Each number is 128 + 24 x the weight over its row's rms, rounded and kept within 0 to 255. Layers, rows and columns count from 0. The size above them is the row's rms in percent of the matrix's.

# layer 2 MLP down (transposed), 1024x256, rms 0.0558, rows 273-286, columns 0-255
size [ 88 107 109  86  96 106 100  86  94  91  94  93  92 137]
[[174 150 146 148 136  81 133 173 109 119 123 149 111 140 120 155  98 139 133 126 138 107 189 203 141  92  91 161 146 140 122 124 129  96 145  92 110 178 116 129  85 111 153 110  94 142 137 124  80 167 129 115 129 119 142 163 106 145 160 118 116 131 163 128 169 143 133 163 131 158  96 129 117 133 124 101 131 114 115 166  83 147 147 139 126 113 120 140 129 140 116 107 139 142 124 128 131 154  88 124 143 132 101  82  85  88 137 145 166 117 111 145 134  91 138 146 137 119 142 149 127 133 106 130 146 159 141 130 117 130 100 147 140 103 164 105 156 153 124 137 114 111 134 117 133  72 117 108  95 136 145  97 163  90 140 132 128 155 145 175 171  77 168 115 118 136  85 152 126 138 128 113  90 115 114 149 121 112 150 117  88 130 116 150 116 130 114  67 167  85 127 128 136 180 117 131 129  86  85 161  95 164 142  97 131 103 118 109 134 173 122  95 163 134 123 101 163 142 155 125 149  99 177  88 115 115 129 140 125 128 143 174 102 111 128 162 154 120 118 152 144 113 106 135 131 109 122 106 121 127 123 171 137 129 130 122]
 [111 122 135 134 126 160 118 105 109 131 162 119 160 136 129 139  93 131 138 112 119  89 121 144 157 122 146 166  55 153 112 138 115 156 162 151 131 133 105 104 147 147 126  90 125 109  96 109 162 129 155 137 119 164 120  69 112 134 194 190 166 145 181 105 113 151 154  97 149 131 123 112 140 121  96 104 136 120 140 137 109 127 126 107 122 113 109 136  97 128  86  97 125 108 119 114 130 147  88 140  89 138 157 119 135 147 105 151 160  96 161 112 146 177 106 118 173 139 121 149 131 110 147 170 162 104  94 162 116 109 101 113 104 103 109  98 136 138  99 154 150 130 110 116 112 107 149 124 117 154 120 146  89 182 157 123 133  82 142 146 112  91 111 104 124  82 109 117  96 127 122 132 153 145 132 121 169  98 117 141 177 134 139 117 127 154  99  79 104 148 143 150 143 128 106 184 118 114 149 103 132 113 138 121 132 154 121 124 141 157 154 141 121 113 136 151 121 190 122 120 143 124  94 127  98 128 125 116 155 169 107 127 128  99 129 131 139 136 113  98 135 131 118 132 135 122 176 178 122  84 138 189 117 141 116  84]
 [130 130 128  95 126 121 129 113  81 100 147 109 101 141  98 150  91  83 141  88 167 103 100 129 140 132 106 154 129 101 138 153 101 163 166 166 131 115 122 139 115 147 165 122  89 124 134 102 119 108 166 147 153 123 195 161 141 172 111 121  98 127 131 154 117 151 117 109  93 123 134 152 105 139 158 133 164 100 139 125 147 154 125 101 166 127 126 109 131 143 163 141 155  90 151  90 133 126  93 131 110 119 127 122 109 141 147 114 130 137 128 109 146 117  92 109 120 142 112 102 129  91  73 126 168  96 136 101 198 132 161 123 158 146 118 138  53 161 120 170 114 134 102 120 144 126 150 108 120 102  97 149 126 102 127 177 112 118 150 129 121 146 115  90 121 104 190 120 122 148 145 115 149 114 124 130 164 103  99 179 109 150 142 135 117 143 131 175  95 115 148 126 155 107 129 135 136 112 134 131 154  91 127 124  84 109 116 161 130 145 116 160 128  72 130 106 128 119 135  93 125 132 105 139 170 110 162  87 122 113 194 109 129 118 137 119  92 129  93 121 104 171  89 116 131 147 128 109 125 137 125 122 136 166 146 143]
 [118 143 131 135 119  96 132 131 137 142  78 136 141 157 115 122 131 142 116 134 136 117 153  87  98 128 114 149  77 178 150 180 145 137  97 136  95 106 114  98 115 122 133 135 104 146 122  99 116  86 109 150 130 122 146  96  99 126 140 139 133 161  88 121  91 100 126 145 103 176  95  90 107 150  40  93 150 122 128 103 130 126 144 137 152 108 117  85 150 162 160 124 153  95 123 167  90 143 122 130 113 104 115 149 122 137 162 128  91 160 128 114 123 130 107 100 127 107 163 124 113 137 117  91 161 132 140  99 148 186 139 146  77 161 145 165 119 139 141 140 131 126 169 148 159 111 161 100 109 154  93 128 162 107 143 129 128 107 148 104 128 165 144 127 127 165 138 125 169 147  94 154 166  66 125 158 163 129 121 151 143 122 166 121 158 128 109 105 147 155 145 122 117 141 105 108 143 122 110  88 132 127 152 102 159 138  83 112 127 123 151  75 150 135 127 116 150  98 132 148 151 114 144 183 167 142 111  82 145 117 111 133 146 120  97 114 119 139 177 106 131 151 119 136  98 137 135 152 141 127 155 143  99 105 134 142]
 [113 166 177  85  91 135 116 107 120 122  99 172 147 149 151 137 136 120 169 160 107  99 115 124 157  98 127  87 123 133 108 139  98  97 132  69 152 116 136 124  68 130 155 149 137 163 138 106 157 103 110 112 165  67 113 122 139 115 126 138  76 141 114 129 113 179 127  94 162 119 147 151 106 138 132 132 139 108 125 116 167  89 118 106 128 134 124 120 130 108  93 105 131  83 115 124  92 107  98 172 114 150 161 120 137  88 138 117 132 124 142 138 117 130 143 100 156 120 113 129 139 121 215 128 110 102 148 148  66 102 194 110 123 153  71 115 119 142 128 139 111 101 170 117  81 162 105  93 123 125 106 129 133 143 121 119  90 166 153 112 146 161  96 127 139 125  99 110 104 140 160 126 129 126 138  99 129 143 118 152 112 121 133  87 153 104 111 117 129 127 127 120 153 152 129 149 173 126 114 147 153 147 126 106  90 160 113 115 118 114 130 113 137 138 144 110  99 167 147 147 137 131 121 149 130  83 125  96 124 134 162 156 127 137 168  98  99 127 125 103 162 156 130 121 131 114 159 167 154 153 123 141 131 135 131  97]
 [161 120 110  95 113 152 151 121 151 145 123 158 140 118  98 173 117 183 120 172 131 117 135 139 100 188 150 112 105  95 119 104  99 118  95 147 104 132  95 125 143 157 135 147 137 127 110 138 105 146 111 150  99 178 107 137 121 152 103  84  77 163 155 145 195 131 113 151 140 114 147  93 120 141 116 122 153 125  78 114 115 113 152 137 106 115 173 141 204 119 141 115 152 114 101 107 101  97 135 123 133 162 160 104 158 139 121 131 162 110 102 134 129 144 140 136 124 101 153 141 109 132 177 138 125 142 115 103 168 138 180 158 108 143 164 137 128 131 122 118 141 172 127 101 142 124 109 119  87 100 136 143 142 125 123 127 173 120 120 106 158 114 147  93  86 121 147  40 163 122  65  98 115 152  92 122 137 156 154 109 150 146 128 157 129  75 149 111 125 146 168 119 139  96  89 136 137 128 138 150  96 101 105 131 159 148 146 109 139 145 124 136 123 121  94 140  99 106 119 139 129 109 151 171 133 120 126 133 135 143 144 111 109 133 125 130 136 102  77 120 132 109 124 121 114 139 104 154 139 123 114 117  93 136 124 157]
 [148 168 105 119 120 164 107 119 106 140 128 120 141 164  96 155  92 125 120 136 123 110  94 167 150 121 115 131 150 115 145 147 151 141 122  92 121 124 189 151 177 112 137 148 155  66 113  73 125 156 151 166 107 116 161 137 145 129 140 108 119 123 115 120 157 189 138 143 114 145  88 109 122 147 119 121 119 115 167 125  99 128 151 135 149 143  84 141  80 134 193 155 110 152 144 123 120 174 128  98 115 155 141 147 100 145 138  80 104 139 125 125  92 121 125 153 138 165 137 164 120  98  90 109 127  94 118  82 110 145 129  74 135 162 100 154 135 131  94 147 132 120 123 124 114 105 105 143 143 134 123 151 111 162 120 130 111 139 125 114 101 149 130 108  89 109 103 146 130 137 165 181 134 127  75 141 112 123 114 150 117 141 154 123 121  92  76 132 131 129 108 152  97  89 146 115  78 136 102 130 166 144  98 135  96 139 138 115 124 132 134 129 166 113 109 102 128 102 108 131 132 114 143 110 117 124 144 121 121 153 185 122  94 171 123 144 182 143  88 105 152 144 152 114 149 143 101 128 162 127 112 134 152 110 180 105]
 [ 88 140 142 128 116 149 143 105 106 145 119 151 147 157 139 130 137 124 152 137 141 142 102 111 151 152 165 141 103  95 135  90 176 137 126  98 165 167 161 173 121 130 122  82  90 145 128  61 133 130 125 120 175 136 117 115  95 131 179 124 123 141 139 160 138 158 130 110 152 160 145 146 135 112 207 106 110 157 106 182  98 143 106  98 124 133 127 124  99 115 152 135 142 114 143 125 172 151 143 124 159 123 137 125 123 121 146 155 141 151 101 169 105 140 173 129 156 124 123 132 106 139 112  89 134  94 170 124 120  95 187 153 160 158 113 104 127  69  98 118 100 135  92 110 122 134 152  76 142 144 167  77 114 122 137 127 154 124 113 144 151 121 143 118 173 121 102 147 184 150 111 101 171 118 134 129 118 140 115 151 182 114 134  93 147 114  98 129 150 131 156  83 111 130 129 158 130 129 112 127 101  97  99 140 105 134 150  98 140 130 153 120 112 121 170 129 135 189 136 138 112 144 124 127 149 143 103 118 118 110 118 118 110 128 124 116 146 158 173 151 127 139 164 140 155 161  98 118 108 152 105 122 142 119 114 129]
 [106 134 167 173 134  97 131 137 123 106 137 177 131  93  84 127 141 129 135  92  89 165 145 116 183 164 133 109 140 126 161 111 104  93 114 159 120 140 141 139 156 149  78 110 127  97 129 136  96 136 123 169 136 123 135 143 115 112 150  83 155 133 124 144 143 111 123 163 106 110 139 128 132 152 130 149 111 127 123 109 149 131 161 158 147  83 132 143 168 102  94 128 118 143 150 139 143 153 133 137  93 155 121 110 154 143 165 111 157  82 109 122 107 128 146 156 115 118 130 100 143 129 150 132 118 188 138 100  77 147 135 151 161 133 168 107 127 113 151  95  87 108 137 123 145 140 132 113  94 134 116  96 105  86 124 123 130 120 131  67 166  86 108  77 135 130 140 151 153 154 147 131 124 113 106 122 131 118 137 136 158 130 111 100 149 121 166 133 136 124 134 175 144 125 137 121 109 159 139 119 111 112 113 129 143 106 142 107 114 111 145 142  98 127  45 150 107 139 111 111 161 149 136 178 188 123 147  97 150 120 125 119  90 148 159 150 133 181  84 117 109 151 146 148 163 104  95 141 126 111 146  92 162 105 104 166]
 [ 91 100 127 137 136 102 149 136 129 108 125 133 154  72 114 173 159 154  98  72 126 141  64  93 113 161 111 124  74 128 135 123 105 131  94 140 143  85  98 149 143 125  59 137 126 159 133 160 134 142 137 121 140 149 142 131 129 125 130 121  99 152 112 114 165 143 146 112 141  95 150 157 143 139 130 116  86 130 104 133 119 126 106  87 114 160 132 105 104 131 134 126 111 133 125  87 145 125  94 151 148 158 146 112 119 107 191 131  98 130 121 113 129 114 168 143 106 109 107  87 115  95  91 151 114 114  86 109 148 121 128  95 125 121 177 116 132 160 188 118 139 124 165 153 139 104 113 169 111  94 136  84 151 120 102 138 153 136 186 125 122 131 122  99 156 150 102 111  89 132  97 121 129 129  62 136  91 137 133 137 106 131 160 145 130 137 114 115 127  72 103  88 174 121 125 131 129 133 144 113 126 106 125  89 109 131 114 120 142 141 152  94 139  83 144 144 116  98 108 121 136 101 137 122 107 123 144 140 141 171 162 179 142 130 117 129 125 120 134 171 106 165 136 140 125 118 166 103 111 143 144 122 173 137  92 116]
 [128 158  88  97  79 139 124 123 106 161 120 121 165 167 168  64 127 137 124 121 180 103 139 131 121 150 177 123 144  64 159 107 147 130 175 112  95 133 110 168 130 126 102 105 113 164 135 108 107 121 140 131 162 145 135  83 148 134 120 119 112 123 135 180 176 160 115 132  79 152 165 143  92 124  93 144 122 133 157 126  92 138  83  96 139 151 106 149 148 108  97 130 115 113 131 123 145 136 129  89 112 146 162 131 135 155 157 134  93 131 104 131  62 128 151 111 137 152 139 124 120 147  83 140 148 121 128 118 140 125 131 146 158 151 180 161 118 107 138 164 130 117  87 108 138 116 153 140 132 129 102 111 133 123 155 115 100 121 169 158 141 111 146 133 140 146 133 140 132 103 136 135 131 128 111 130 121 132  76 141 127 100 115  67 143 142 143 109 134 152 132 115 134 154 150 128 117  90 187  93  98 140 142 113 101 116 175 115 143 122 125 168 115 165 193 146 113 129 138 133 142 161 148 185 107 142 153  90 165 105 117 116  97 109 129 108 132 132 139 138 158 104 112 125 141 112 139 149 152 121 152 159 126 119 151 130]
 [107 151 103 140 142 170 116 139 141 104 133 150 141 122 134 109  99 131 164 118 122 107 107  96 119 173 155 109 130 115 120 136 144 150 139 138 155 151 154 107 161 150 113 127 114 120  90 138 125 134 134 142 136 150 100 106 104 145 136 116  97 114 156 137 131  98 111 150 129 156 116  59 145 158  94 109 125 103 127 134 136 127 142 105  66 144 140 147 112 130 101  95 125 136 110  94  92 108 159  88 115 144 149 174 150 103 148 153 116 123 110 146 146 159 148 116 154 123 121 153  98 108 177 123 102 106  95 128 120 145 159 119 114 133 145 134 115  76 110 165 118 124  67 109 106 159 119 132 124 154 150 118 105 143 152 157 161 149 138  89 118 166 144 109 148 166  82  88 131 185 139  50 126  92 111 166 145 144 121 175 142 147 114 104 113 116 125 114  86 114 130 128 110 115  78 102 104 150 156 107 125  97 130 111 148 138 150 115 114 165 129 139 120 142 151 136 158 146  99  88  72 170 146 160 156 124  94 111 172 104  87  89 116 129 127 153 166 159 103 149 126 126 105 120 111 147 121 161 114 130 112 133  94 120 139 123]
 [106 142 130 112 126 143 125 185 124 110 129 175 101 134 166  90 130 108 139 120  96 152 154 108 130 172 144 160 128 108 137  83 140 140 104 162 136 106 137  99 125 153 111 144 173 124 127 151 140  99  89 121  92  81 107 162 124 103 116 102 135 128 104 141 110 101  86 126 170 119 126 103 147 140 198  95 120 160 130 146 132 148 138 144 176 111 119 111 126 117 125 137 109 173 125  86 119 145 116 126 118 157 122 142 152 149 158 127  93 135  94  51 142 127 178 128 134 150 138 159 159 166  53 111 113 148  86 146 106 128 139 136  93 118 110 113 166 114 115  85 127 122 146 126 125 177 149 102 150 139 142 129 120 102 124  93 122 126 141 132 145  90 155  97 110 114 172 124 122  89  91  95 129 127 143 141  44 117 140 144 163 124 158 127 168 131 130 112 128 114 134 139 133 113  84 132 124 103 153 137 129 102  99 119 112 113 151 122 135 103  87 157 135 129 143 115 130 117 170 153 133 154 158 114 107 152 175 133 161 154 134 129 122 108 160 147 142 141 161 139 111 148  91 135 152 109 118 140 126 143 116 106 124 124 134 132]
 [126 120 108 171 142 128 108 106 107  99 160 128 135 131 115 139 179 148 113  95 121 148 156 138 111  97 119 132 125  78 148 135 144 116 173 168 151 177 139 126 135 137 140  81 103 125 114  95 140 160 185 138 121  89 129 123 123 126 112 137 109 147 123  87 157 110  77 147 139 124 110 157 158 105  68 142 179 149 155 134 140 105 122 125 147 127  95 128 152 139 122 137 128 150  83 130 140 143 116 108 145 108 146  71 126 147 120 120 133 125 111 115 134 169 186 119 136 149 110 127 150 122 143 104 142  80 116  97 108 147  81 136 118 186 133 134 161 108 177 143  99 122 153 118 165  98  93 107 107 153 136 132 170 111 115  84 111 116 100 130 131 156  98 127 127 166 130 134 135 115 108 122 105 127 137 138 126 118 141 116  79 122 104 119 143  91 158 127 143 136 118 118 104 110 132 104 146 137 136 144 150 140 119 113 156 150 102 158  90 112 109 134 119 151 151  98 143 104 131 131 118  99  96  78 166 148 108 145 188 129 183 111 113 104 149 109 122 111  99  89 140 134  87 132 133 144 128 171 161 166 139  78  97 157 146 127]]
# layer 2 MLP up, 1024x256, rms 0.0557, rows 274-286, columns 0-255
size [107 105  92 108  88  99  83  94 106 100  92  90 121]
[[ 77 115 145 174 158 101  91 129 119 134 137 135  96 137 123 134 169 142  83 113 143 108  98 122 138 128 159 146 142 124 136 130 200 126 146 172 134 149 149 125  88 136 138 126 150 161 135 124 110 126 145 151 122  94 130 128 154 145 152  89 137 133  85 105 145 149 115 100  85 106 122 133 100  83 151 130 147 100 136 106 131 133 114 125 109 136 169 108 145  59 138 133 108 154 139  80 128 122 126  97 136 133 129 120  90 109 137 126 101 117 152 142 141 159 102 145 147  74 144 128 152 122 153  80 123 173 121 118 137 136 108 131 165 147 119  96 133  67 123  81 145 109 141 111 129 144 148 130 133  86 105 150 128 101 131 171 112 146 131 149 195 120 104 118 136 149 121  88 141 138 134  90 111 173 147 135 163 116 147 131 127 137 146 154 129  90 134 113 150 149 116 138 109 143 132 181 102 112 106 130 135 168 126 106 166 128  97 100 126 153 119 125 152 179 152 110 177 151 115 127 137  99 147 147 135 152 153 120 108 118 148 188 147 160 116 123 131 167 134 106 155 153 156 115 118 124 158  71 118 147 134 143  95 149 103 103]
 [156  83 100 110 165 127 104 106 188 127 103 145 147 116 147 127 154 152 131 136 172 113 129 142 132 114 139 175 186 117  93 115 123 134 137 153 150  88 120 156 120 127 154 119 152 106 118 167 147 172 122 146 125 170  94 118 114  97 158 142 110 105 127 123 117  84 103 163 122 145 155 140 114  89  92 144 139  99 135  96 146 115 129 105  94  96 172  76 154 123 134 141 129 120 115 161 176 102 133 122 123 133 107 153 162  88 124 123 151  97 152 125 146 127 101 146 114 149 142 139 128 136 117  87 158 188 131  77 154 125 116 151 169 145 123  99 125 122 118 146 122 113 112 145 111 135 116 123 121  89 144 142 165 105 123 140 168 141 142 136 112 127 139 113 163 116 138 120 145 113 143 174 189 141 148 149 152 103 101 199 104 163 119 146 140 128 143 129 117 153 145 161 118 153 190 151 110 162 121 101 154 156 109 143 172  93 134  95 130 142 109 131 116 150 101  78 177  86 145 134 152 110 111 161 111 138 155 129 129 106 132 132 125  83 148 130 130 132 137 154 164 151 121 118 125 132 133 146 130 150 107 140 104 130 114 144]
 [134 147 138 152 132 154 175 206 145 126 112 133 114 133  92 138 132 137 114 141 111 126 116 116 118  71 118 141  86 108 127 154 173 173 126  87 109  94 119 120 108 118 138 147 100  84 126 121 140  94 115 129 121 100  84  79 135 107 137 120 167 140 111 130 131  88 174 139 125 136 111 123 117 127 162 143 103 127 166 139 159 131  99 132 147 116 111  82 165 104 110 142 163 117 120 125 128 127 121  92 133 101 170 118 157 120 169 169 118 101 155 138 101  96  99 137 125 131 109 157 138 112 151 141 125 138 104 114 125 137 147 143 124  99 120 132  99 119 102 150  77  83  87 159 157 120 127 134 190 146 112 112 197 140 128  93 125 138 143 164 149  89  83 105 135 149 136 114 102 117 120 122 159 111 144 124 150 101 125 108  93 116 135 130 136 114 136 147 129 145 157 124 126 172 112 123 146  97  96 196  81 127 116 108 161 130 101 115 122  83 113 136 155  99 109 125 105 164 112 144 122 124 136 111 148 159 129 152  87 122 123 127 122 151  84 143 101 122 140 131 133  88 154 128 118 116 135  86 167 165 109 161 123 106 117 147]
 [123 150 122 122  92 130  97 126 132 102 146 135 151 120 123 136 156 171  92 164 123 135  99 134 129 120 129 100 100 113 122 111 172  87 132 104 146 135 128 101 111 137 106 135  99 135 142 131 138  95  89 159 118 105  91  86 125 156 127 115 130 123 113 116 108 129 149 125 171 115 187 115 136 122 146 149 146 117 131  98 143 135 122 109 113 112  68 179 126 155 118 109 130 134 149 152 135 117 128  92 141 139 155 138 138 133 112 135 103 152 184 133 136 164  93 131 128 123 145 114 135 111 148 162 149 156 126 175 127 125 134  91 131  86 118 118 129 102 119  83  85 137 133 153 125 151 108 158 126 134 173 107 120 124 121 138  97 137 110 138 159 140 128 137 103 138 139 164 120 112 140 135 144 167 150 130 152 142 117 134 128 128 130 121  94 118 148 106 117 148 130 111 131 166  95 161 152 123 110 140 131 112 136 130  95 128 162  82 105 101 114 105 146 196 100 127 130 192 128 150 126  87 101 119 114 174 130  98 115  60 104 175 147 123  54 182 126 190 140 111 137 143 113 144 135 137 175 143 118 137 146 164 105  85 165  80]
 [125 162 151  81 113  95 118 128  87 104 158 118 110 141  90 146 129 153  75 111 105 138  93 116 132  98 121 152 116 105 126 134  97 134 149 165 110 150 140 140 126 112 102 109 115 138 141 141 141 124 129  92 119 125 148 124  96 123 122 110 137 117  94 132 133 110 148 155 120 178  89  75 128 122  90 156 114 105 137 143 152 120 153 134 178 125 124  99 115 130 132 134  90 111 136  87 146 132 125 144 144 134 135 105 117 127 148 157 120 151 104 132  99 124 112 159 133 141 124 113 114 164 105 140  86 129 150 139 129 187 114 180  93  70 181 114 106 175 141 111 156 132  79 128 133  95  67 136 137 137 118 112 148 178 131 128 103  99 160 130 111  97 159 165 130 149 126 164 151 161 170 129  98 106 116 115 137 113 109 124 148 110  92 124 126  83 121 157 141 139 163 125 122 109 126 107 105  95  95 103  83 151 131 133  87 139 112 132 150 120 158 111 155  99 189 103 171 117 106 121 112 124 208  98 134 126 115 152 125 155 156 145 130 163 136 103 138  97 141 151 131 117 125 129 139 121 118 103 161 108 112 171 127 107 148 136]
 [162 114 141 123 113 148 164 204 115 105 142 102 147 108  92 122 151 157 119 156 117 173  97 119 122 104 135 100 106 122 137 172 171 129 154 141  99 115 176 152 119 115 134 115 156 110 123 135 122 125 102  83 161 129 129 124 119 139  78 123 149 135 120 107 130 106 120 131 155 116 114 140 101 131 111 113 124 137 176 109 137 137  96  94 110  81 109 149 142 125 148 141 146 126 109 146 105 163 142 128 147 104 121 136 123 144 158 131 104 108 189 131 147 116 105 137 130 137 133 100 120  89 112  97 132 141 119 127 124 124 128 156 134 162 120 105 136 127 143 118 117  83  96 128 122 161  66 145 160 158  70 126 102 103 142 126 138 100 121 175 152 126 117 108 121 136  75 137 144 109 139  74 124 138 146 141 133 164 154 158  93 106 135 103 110 158 151  90  88 135 159 144  76 148 115 139 131 135 149 169 164 176 115 111 139 130 140 123 126 142 132 164 164 164 104  96  95 106 103 143 104 136 132 141 180 171 133 153 131 108 134  80 109 117  76 154 103 103 151 100 131 130 140 119 112 142 165 129 168 187 137 119 125 128 153 124]
 [ 84 136 108 158 137 156 137 143 162  96 105 147 115 162 128 110 131  81 101 111 152 116 164 151  95 155 119 120 137  58  96 116 109 150 129 137  97 130 139 157 145 157 152 150 140 142 139 125 159 141 155 114 160 106 136 153 125 133 115 134 171 118 127 122 147  81 114 133 177 127 119 126 115  96  99  99 148 137 116 124 153 148 123 131 100 163 139 114 166 114 132 134 152  98  99  69 131 130 108 116 128  95 140 173 129  91 150 170 111 117 107 107 156 159 116 106 163 122 144 113 153 121  92 132  94  98 151 118 102 138 124 141 118 132 139 138  96 114 105 125  91 112 143 114 110 133 134 145 108 130 128  96 161 157 123 168 130 126 123 194 205 115 130 153 134 131  50 139  63 155 155 134 145 115 132 147 128 155 177 171 156  88 117 135 128 100 109 129 123 138 115 141 101 134 148 123 106 166 142 140 135 157 127 130 163 144 102 134 135  97 130 178 135 127 143 153 110 121 104 119 115 178 125 109 131 127 146 127 105 105 165 151 129 151 115 100 142 104 143  90 129 139 105 155 138 122 183 151 153 154 149 170 112 148 139 123]
 [136 141 144  96 121  87 116 152 135 122 118 137 163 133  96 102 112 160  99 122  70 133 134 130 119 116 125 125 113  91 126 153 132 104 123 202 137  86  81 101 132  96 143  78 142  82 134 189 135 142 135 112 118 101 128 150 113 152 120 127 142 148 124 142 137 170 135 129 148 109 139 119 172 126 115 105 147  50  82 127 142 114 102 139 147  96 108 174 138 128 139  99 171 152  88 109 155 114  56 152 106 154 124 102 100 126 153 112 138  80 127 156 116 130 109 139 106 122 121 129 157 142 111 154 118 168 141 130 144 126 102 153 150 133 162 133 121 116 131 155 131 137  72 122 117 126 137 136 162  82 177 168 146 124 116 104 142 120 111 124 144 140 109  94 116 140 111 135 107 158 120  59 108 129 138 143 161  99  89  94 109 128 115 136 126 117 148 113 159 152 110 157 114 117 139 135 130 167  96 115 127 160 112 118 166 141 100 133 136 130 152 116 135 175 131 141 156 158 143 114  90  93 130  99 148 190 152 148 137 124 134 106 145 144  88 117  95 114 142 145 134 149 147 121 134 122 118 136 104 131 117 156  89 119 125 115]
 [164 144 164 147 138 149 139 165  78 122 142 113  45 160 147 158 160 142 121  92 112 137 135 137 134 137 170 150 130 133  86 164 149  95 144 103 124 100 125 135  95 119  88 130 131 168 124 145 141  95 129 140 134 104 115 111 153 104 142 112 146 128 116 128 124  79 153 138 125 161 111 128 108 123 152 143 129 146 134 109 135 104 146 141 127  65 117 126 130 101 122 144 124 121 155 146 144 119 118 179 131 125 100 116 112 138 163 164 104 112 125  98 185  98  88 135 139 118 141 124 133 114 185 122 160 136 162  94 145 151 138 153 143  91  89 131 129 126 119  58 158 122 100 124 141 136 132 110 167 120  97 123  77 155 130 117 135 147 160  93 125 130  80 135 120 115 117 102 102 144 167 129 109 164  78 146 119 155 132 178 164  72 122 136 132  99  92 109 149 119 168 125 127 157 137 128 144  83 118 161 141 122 114 107 138 157  89 135 139 173 126 122 139 138 117 133 162 130 106 123  90 102 140 127 117  93 114 148  98  92 140 130 151 147 125  83 116 152 116 133 137 118  87 110 148 134 142 101 149  92 165 149 110 148 117 130]
 [112 112 110 104 117 144 132 108  96  94 147 131 127 133 106 139 151 129 137  86 144 111 131 146 121 129  82  87 120 109 137  89 149 135 141  76 134 154 137 137 102 137 140 116 173 148 116 138 137 155 164 131 187 124  97  76  86 110 140  82 148  89 169 115 133 112 142 107 136 132 138 117 122 102 180 117 140 127  92 126 107 151 114 138  99 123 176 117  89 110 117 139 152 118 130  94 157 197 121 129 139  97 114  99 149 143 124 113 148 108  97 137 147 148 103 123 129  97 144 117 155  93 127 135 128 107 101 121 124 114 179 155 137  90 139 131  62 122 133 117  87 119 128 131 144 123  86 130 115 149 164 164 123 119 116 150 142 111 123 166 123 173 155 128 115 132  73 190 170 119 144 131 146 148 130 133 132 151 132 109 135 105 126 135 119 115 157 158 117 154 141 172 134 120  96 141 133  98  82 164  94 113 132 130 144 179 114 150 127 101 123 153 129  79 158 115 131 103  94 124 118 105 184 113  80  96 129 125 141 164 148 164 121 106 153 102  89 116 123 116 156 148 139 148 123 116 151 124 140 157 169 157 132 133 112 115]
 [ 85 126 116 112 133 130 136  97 116 113 117 126 111 164  99 174 165 144  86 104  99 139 104 109 142 131 129 107  91 116  77  87 121 132 162 167  93 136 109 144 123 143 159 116 135 121 127 107 168 129  93 149 140 125 113 110 107 131 106 135  91  80 140 117 163 122 144 131  95 150  85 147 108 106 132 126  99 160 124 124 131 162 158 126 118 134 151 134 140 132 127 128 124 151 144  92 139 139 107 124 162  99 135 140 115 125 124 140 159 135  98 120 147 107 113 112 112 153 132 157 109 107  74 161 111 169 114 110 123 152 161 163 162 143 115  75  84 133 103 104 145 120 158 104  94 120 117 128 139  95  82 136 122  97 124 122 135 109 109 126 180 119 114 117 144 101  97 159 141 176 143 161  96 152 157 142 130 136 144  73 150 140 105 123 159  95 158 117 106 157 166 114 141 126 137 162 123  97 103 102 159 179  90 137 144 164 122 101 154 112 143 132 150 121 194 133 165 127 107 175 140 161 162  62 129 153 124  98 137 148 129 154 115 116 102 125 127 149 135 107 119 170 127 142 101 126 113  91 172 111 119 140 120 143 127  97]
 [ 87 129 136 170 156 132 117 157 131 147 115 145  87 119  91 116 118 121 110 122 104 152 130 124  91  76 152 124 146  88 166 142 158 108 125 133  84 137 147 111 112 104 188 117 164 139 118 174 113 109 125 134 186 169 146 138 143 148  74 123 126 134 122 122 118 132 157 128 184 151 133 111 121 121 169 117 134 106 140 110 120 116 139 147 126  96 112 134  96 118 122 140 145 123 122  97 106 128 137 140 135 124 133 146 109 112 126 126 140 111 128 147 147 140 152 117 147  99 152 102 115 148 130 117 102  85  97 142 153 155 124 163 150  99 152 116 107 107 137 168 140 139 128 110 129 112  90 120  99 113  76 165 162 156 121 111 156 117  79 131 108 140 168 163  88 150 126 113 109  96 168 113 148  92 139 120 119 114 141 188 138 155 129 146 168 138  98 120 167 159 149 119 149 181  82 117 154 168 118 134 137 133 149 110  58 130 166 103 111 155 124 112 130 145 140 135 121 114 136 110 129 126 180  77 142 116 134 176 113 168 111 127 119 146  72 124  94 140 154 110 121 133 162 111 107 145 144 107 131 101 137 120  81 149 143 145]
 [167  74  99 121 127 166 114 124 117 115 113 109 114 123 139 116  82 160 119 142 129 106 140 148 122 158 102 140  96 107 118 108 129 111 154 176 104 118 114 151  83 120 121 145 155 116 111 111 163 165 115 111 119  69 140 102 114 136 125 147  74  93 112 125  80 124 150 109  97 138 117 123  91 118 103 103  66 119  96 107 128 120 130 136 156 102 143 127 191 110 137 159 181 164 121 140 110 108 113 137 131  80 156 109 145 128 162 141 144 111 120 135 126 182 130 134 103 118 161 122 150 118  99 119 119 109 100 153 158 138 144 140  81 143 146 133 129 123 138 120 117 130 123 137 181 103 135 136 118 115 160 147 134 123 112 117 141 131 142 103 124  97 136 112 117 122 101 177 117 122 130  76 118 140 156 140 183 119 152 125 110 129 141 110 109 128 125  82 150 144 132 153 138 127 104 136 174 123 140 136 143 187 106 117 102 133 119 122 135 148 164  84 113  98 158  78 167 113 118 169 130 114 191 137 163 131 141 122 105 163 103 157 162 155 102 143 120 134 112 132 119 145 100 120 153 138 161 190  98 153 105 130 115  94 123 152]]